From a checkpoint of a small transformer trained on Wikipedia.
Architecture: LayerNorm before each block, learned positions, biases, tied embeddings.
Each number is 500 + 25 x the weight over its row's rms, rounded and kept within 0 to 999. Layers, rows and columns count from 0. Numbers have three digits each. The size before them is the row's rms in percent of the matrix's.

# o: layer 14 attention output (transposed), 256x224, rms 0.308, rows 111-127, columns 112-223
# v: layer 14 attention value, 256x224, rms 0.094, rows 112-127, columns 112-223
# q: layer 14 attention query, 256x224, rms 0.103, rows 128-139, columns 112-223
# k: layer 14 attention key, 256x224, rms 0.104, rows 128-138, columns 112-223
o111 106:512490517494496518507457511492574515463501468474472438516543519526508489522456532512500489522499494530494490473507520522496493527472483574568469498468497481543522526480523477459477488471505499491480507543528514475475511554513504475473497518491509496496497487504499490482532487529516538474455456495472509502514493472495489501529475516507
v112 097:503498534500500515526486494498468516496497496507523528536505435466448480530485474504502473456473500491512492479488477528528498484513486513498505532495561518517497471468502465525474470540458497492505538514475517551576449510518497512491445505480523509508511499564535508458477491486516504509507475500482515495461499506481522474468463507484
o112 100:468482507482494511468466505498540491502532517480465480430508530498489505504526543512491481509533525493520489535508520502481486506506519499487464498513453541499533488528488510490507504477579468482516487527502468476459534503504548506486515506529491487528456518499499492491479512495478481524517492519488474508496513501470485517508536483515
v113 093:470503450499489524519468470445505502490498512458500529491507533474507458533510519512507545507533505517521509518533483508487494477551458521481513524487549509524542482467487473508482523451499526583471479498461491440514470479471494472500530545525480505493460537479498496490543502523531532431491488518488505499487524524479532490507513511483
o113 091:538516528526521511520493539544498510514512473545537483472509477491527468503499489477489458525472486473471493500465524510510457520456551512532488504503457465469501487487511523511488499496533464478495513511512504543500536505496509521480484545465512514477487512512482475494494488484469512552499469466487484481521471518493462529528562501557
v114 110:486522476497494497507500476543495546502534479467512505496576473491480473533480481532519512505522527515536449494482475494511516456476515493449464503522516516490477482486508485504495500531496479459478501499496536491484535468484530490504481504451491482483498506521510480502518501516504538511501480508534497447507491527518490537518457493515
o114 103:483519496511506494515483550463537492474504500542455478488461482513504515452527472440479511475476456539494502463514499446496443498497466539550524505476477512464515498524516528513486518488528495522496510497532476552536493524525475510495484495520537505462493463487521485493532491519498485482540521460505496533482507511475477475496488513494
v115 098:471487483502483522485492504497528491460473472489513516491517431519483460478484486512512527510499507474526514495489475465492493515471469482516496478447524515482484544491523543537552537505480520513476533558494561505508485525494532497473505524505497485494471508486506482493469518502529499467466516466475523492476486453477542479493502501523
o115 091:478516534510479482516508523478528529525550488500494455499514539433494520491513543512480467531480458518436486539507462528492475526522526503505522505545519468471522478511513465499478474484533488494497512483534490473509494490517518510535498498477473514489498519514511483457498518539473497552538486503486460494517508518561507499513535494514
v116 116:467508487483519526486484529529505473475485493554521500506422503500510464422492464543493507558466492492484545501494490509507501521515500444513472514483491509501518491496532472494552451541527498500473509516475477503508516500515510560483505479482508508526471510524500468481533500487478491530480471514495534519494473466564496501520489505515
o116 105:509506546519496492530534494486496514536496516454474480511557490516477499541478524507485504473554495480547500496517514479472505490520507532515518509507489487509506510516473517526444521467466516500517481501518481522500505506537512457500495507508477537518471501476492521542503484499546512462490522477462450486528525524457514516526515476484
v117 106:465506470543524475534526480481475531483463534511500498464537480500521523550471510528533532490535467528472509479579510466474468449519472520498530455497509450468488495499504533497477507516496502473497488507464494519527580532522498519498451493482502495477567463488490499507474496466533568506517498506505497503495499505485494475500472521512
o117 099:517497482486519503460507504526508496508504468530526485530455500515452485473514500474484502491510538509510477540458471542518527551479441473528483524521473488480492484485506493459507480469548518507504528524508479488495464523475476505485533518522477500504480565531520481474501560584473497485498529497492486530510470458483513519459527449504
v118 108:523448460491484467508448478505501471513538500517555552509462463542497538466514483481475480518484504501498498521490512492514534509494488521488497507503470513416504467509487500485526509529502498484519497494467488506536502517463497483534477494463525485454517519519498513522506489482519511490506486554463548496496508525511505515507513522508
o118 103:498579490524499491458488524466499510483473494504478456478572475496490489507468521468521530494498529506465500514488543480454504518526481526520477456505517512538489550528523481559467480517517487466499515503481542480477503484493499508488468478548444501511473515517484499485492524467476507496512516508509506490500479467511529460454517508478
v119 111:505525532514496488461497483467450517482513494468541498480518497494528521542522559487457497519511493496481525458467497490472497494514489490519498514517457485480494433457494513550506470521490553514523506503524521518522461528493510462469464521513533474486532505516529469455498488512535471514499487491500554481486540531474479532476471527484
o119 113:498509526496485506490516517534498505505530511457482493498437500526535512514469522497532489484533515494501457499528505463517501476494558511503508507481510571498512508523500483498483484480532499499497507485490516454486527499506506494492523504465489534535516545503491505502519530529496485482539559504493509484465481487485513512470478513492
v120 094:502540508468495495485467520515538542479467523514551508475474499461474519518506499545476427486471548476500487492453463520513506499509507454501519500488472485519522497502496497520497495478469478514468512494499518474524441484508505534567502517506480459459467475490488486480468490461511535499502528477471522506516488554524507492497506509503
o120 089:506508496505490509536530509467541499512540473507486510534496496461547508458531481505510525493503448500464543488525465482510502469517513556535491531533523461492477517511497516485510530501496532483506492493442476508513538533503503450470538465513516549543536555479476502485508542532513469505504470474509491499521537506498478496530461510490
v121 102:471509511452488515537509488504512521484528481499491527486468503510507506512539542499528497507502488528535536523512482534513495487514487511546509521451540446465510499481512470488505540482478504546483494482470484513453547451509485509477531511510496521494446523511457501545542526482494477541510496477497484514514476468467539485485474485525
o121 100:506504481480539466481490464454472497513468519484485457521550504491521487473515491476486509533544512491483453506453549500474487493538465559476498475505473553506458511540479518486529460513531494455563522485496446479513465497548519497516504495513562513515509486480518547481459474489491476496455508476449530495483532525525472517541497566491
v122 106:508486501514555510464510510530469482484506525494479508484518499493511472486525502511471528513523448492508486490521510538502488527512493491493514492502530500518484519536567538517513523512488473493505529521417526490535541491478490511551481509514493539502534553504489487515489523477530461520479494494489491527510511465496442532460479469527
o122 099:495488491515481503515526455501521523494516469555517504494508520480466549464481514497514497465478555494507508498490484520479468494493487493503464504510476490457469491467475507483500513439542453536534506491516494491510464508535482475449479495480496473529476470494542506501522523507507533459534498527515537499494477522439502522538496530481
v123 103:555497510526499514523510521506498492573522518515487503551515520509469513494485480525509507495475493501519450453458462494476497503486550442527571500508482513516516480537483486440551483516509505518529494485510511504507480505476440462493461518482488430491466498489528484486531476461479479496481511492536506507547532518509504503515530490494
o123 100:457506534480512504489504459499513522484490539499565465470496469478488502520495487489493498517486508494521542568548513518509484509462480486494478492507499504508476511461497513552470554448539509482509482499475523459485489502554489514500521491509496538488552505514515508486508497523510491468539471521512492497506475469494502485530492459489
v124 094:507486499489474466509536483497495474511484466465488491573508497530494482491525433503483521507511476487523506515480537514490443561476532526460459492536488495500501515565524503498465526509492487522493515518455482489500506522541544494468495489504460495508466485504505481505483476540489502509506495459496507465490475471470463484594523546481
o124 094:497535521509496532494413503529510499513513531502515485433489515493498481531526528479480486510521479507505474510487498479537538447477474486482519500486486494494476498459496506492548496499531506503493509495546527546467445492525503518532478494489522471478512501467502540471548531498515528551464505499524523517535496528487530539496464454507
v125 099:485518476537525472478551463519454489511518519532499509496495475485457522485477483515523489436514445512482492433505529523471483554487486512502525513500507507546465532485541515500485482494442546541517467509496529440530493481491519481462505540500499521515526440481517484502501506496515545534474516520489479485542516500512493458495527504494
o125 096:505456509481478519532470465473517498475478455472515495503492530516476568503532504489500477552490544544536506523498448457542553498500526493498478488467489485465490437515485502493486543511516508460493524508521524509486494515456500512501481471467541529494507513547504518474460528510506447502507503460492528498479474508478500511500497500538
v126 099:480486477525489524499487468463503543507459489528501484475518508483472474477439498527540475487505529475516489488515460476539462526448490529502468533556504515469486515526486535494510527486522527463542464469506533528520537442461517530467532482492515459492481454478500528459493481515478486489493539485492469484495503535507469525493479503514
o126 098:486498556511482490518475482520500484505541521485513482505510489492515511541518480461510487546487506507448501491453536511495488463521510508509479484458490477494520503506495499511480493503476473529519534512487481464524502581512502497513477561475482523499491528489497485515489496517503541496492527472487561554485480460522546462498551489455
v127 099:456484480542460465497472523449512530508474495474488512512566458497474438523533505525517520532555523486466537514553491492503499492501522505561509526529510504454477526486500497506517464567565501488517524516517474455496486520520524466498514520488509507467477507536510465504497500483497493489520468515505466544476457492508537507525522457480
o127 099:491515533474533531536520518505466472482537504492506463487472515534527565441483500487516488494480496535540516505474511501516505493491520512457478491493509532542502487493511474495469469461445448500517444471465557548488515509518512506491534463494492457496459491517483490520467534511482541494484536494488501475513548505522507513522501497495
q128 100:470466502446468515473513486523500490547530470496518506534538512518526487525478524527523513502501505487454460475500492549493448531477487461501518488507515488511477537500485496468516505485532463545473448507514497510509534525496486527497544503467482451508513512522521513443517530479500481538471500490536459531483486542497520481501485540496
k128 098:489538469480441509475517480505495495540536462480459477511516481497534504513508506545488528472484471535502504519514526544491491563484475499531526492488537469486514516491467490443472479511518489529493429498493512503510536515517473516489544500509474496512496510507516495464555530444481516523499496476494483510500487512468456451541452497468
q129 096:510484469470523528543478500475501494493497501442466470460521537510522488491462558493505532513534474535499527492512511489509497557492505509494453515510496563560505445516492483535437500472491499496514474503508484495535547456499511447500480485485508501506520538492478503519478465451482535503506514471451489538477449507480522468546487520500
k129 094:517462509498496544566507503478524513541495527483488451468531499527527542519472539469490532575499486482482525489506495520551511523478567506501464495495477502510510486501509509524511516470521503494488514531535500510535506480475474519565501490489492450480447526513492480512499503507510524491496488519511475508509484497492517454553482473493
q130 096:547515533536511495497497470483514496508518524483446466522525482497471482543523523484496521550445536471537483482480525521516503490494499458497468539423505512502469533442465502524513522516517545510501503487477480439544453528525483482506507480517470520481556472501513546491489502514509518506450511505506458482510465483486512507515473508503
k130 097:496492514493528475514523501483469495521511487468508510514542537510500502545520500492469522487540511464520490503488446453506489499496554464457506529466503572506489454458445469482480484555509504499521487486491467475506483507505495475491500476492494497496538509511503507480546512473467514520524492476507439497485508509452513477508462551479
q131 103:516491480480542462521483479473520462469507503548493476475499497495516524479552520450502496522507517525518502470498498542531496534495514465507470504507452525504492483490497548495478483532463463477517514528524508497476466495510487518505471507485537512490469545480498479506520487496501488508513512494526465460507497468495524524568547532517
k131 105:512501471502506463466502503500526505458498495528500490492489479533518522487531523510465506527485501536499507553469512529506527524516501460485500513503463492486510521459475501485492504512468456468506511526521522530490483490536479526559471494523498493538483516488458480506525474501577502508520495486562413462495508481545526522523509471518
q132 099:528498578474487519494462471510457548541486488505530472522527511489502477488474522483501492508511536513463507509498508497506545510541508463502529494469491534485447480480489478543508517454506514536508497511518495489519448559510506464552492501489510488517538496472463490513458484516485505513496527532540471515466522475483498481515496485526
k132 091:500528494488524488563525479552493502521520478516466491526528513520527494496506494482493490519539527454502481520508489490485512512503485496500506488496498488485478489528511469568508517454507491480518470487504511507536465520504486470467477524479508456474552538493493490548470513479537554519480475496509493499475540524534501502504473505501
q133 101:507547506523430485488448477477475533491488505490491511504485546484441544475528510472501494480519486453518477494509517495522490451498493535538526457484533493529508505553472522481496455484486535488520503461503513486522500513541454497510520503514475477522515478491525521452502470503500484494536516557536501506500535478486504488483445519491
k133 099:524495524515453506474488453469536476501475512542500525438465501482503523480528492499502497467482517496529494524505489486537454489525476501565521497522565490521475493542488478516514453475476488480494492497510477504489441475495519491497497489473441508469543474496490539522494497521463477472508514533519467535474531510457528487502480538481
q134 094:557496523484479532512493469475511518465474482521477514482504506556506482505517492505550492523519490478509519493493495487501544459500486496495501510444574504496522499489457475537499485551527489481536491539545494516502498516489477476547459444500514502508535548467532539512508468512471505472485538499489461491491520520516474504475459501562
k134 100:568502538468523504498501513498504477469489505536524520550483522558489505525517514488533513535437517452547484460447485510505515485482486524512530486486531474517530525492492488475489467519530512509538522558505512511502499492488495483533496474492518450488528522462499555549468526519474497479453479508488459504505484515512486540464489538561
q135 106:496502473520440485520454543517495481499498473494468528505509451515525505540476531521513506533503534499499541550514548489499515523523530515485481522520511510525440486473513479532498485469455477520489487510506516486536493507500487503546514499472499515512532539492509544513500478442481515527474518501493515497527473483496542467506481477465
k135 105:476473461544479495504505527491491488521492495483511474528529495540505517529476497502467512498498497513497526516498548518501525535481500521484530519537531512523461484513486497473517511465504505481483508521485517478500512505497494485532532491511511507495533526538515499500499479458461498529510484521505508472522458529508497485486489510479
q136 090:506524492482521484517510482526507567560498539486527467453511514501497475494517476482481464492498487494473515478484471492528545457537548478488503465516477478464487519498499513517482512417497503485507505510513515525509493524488508492491526471496502555475488489529584502481502495503497498454528530508459481499499509497513498504548506497475
k136 096:515553536433553515517488546499514531506448507487547472460507503478471480484517474464447476493465534484447489496484469500499563488515536522497490479530496501486511536511493506504472503476491532479500484504496515545491541496465515484479534513473519562495506486523546512513477523520554465476472503498495520454511513465487490538501477505462
q137 088:542507508536474533479507482475501530474488511480476484487510478509511563493479575505488510505473524492513472536562525490500568485490504499529510509466500462460489500488492468474514560517516462487546515486517488446472476456530467470550480544505523536493488520495483511487547495536507531511441457525484485509477509467481521495500446522500
k137 088:558492528492504512504531499509480487472497510483480471528519508488508496476492552512481498509524474472520528463549500470496509496445475514501502520501478490508475447500492490456503517485498475517550544539554517491470499517535485465472490520459536503502480528475495493484549492511471482465517453480476487529515514498498524501475488522515
q138 107:552525510475466510492486525494518514498526483496529477509477452447487510492499524542511516495459523466502513475502522500486482505505515504503519522511482478471499542508447476496489526496454471493449529498515502505569482544508458547479540503504512524485519511524518581471521490475534508475493493499526527495523514515487468467458497508524
k138 110:549508512554518526513525489509555479485497522489526486523479499475512510472476478523508514513474495457512525472453534506482464488559478527476512528497525474500504492509468502448483494490477496488494531464500522523484516518486482502501516477504516533505511509513540492514520506454475475529516487488535545476475527546498463479437486541506
q139 091:496452515517489478491501499454495493470504525474520524476473485484492451509508489511527486521502521542486495511495533495478492518486470507487495527475512563473485529477548519519502489503502476449534462484526461496488532506466482517498506476513511496560563483461441512554507489474487492480466514480515463482518545530509479481464496522512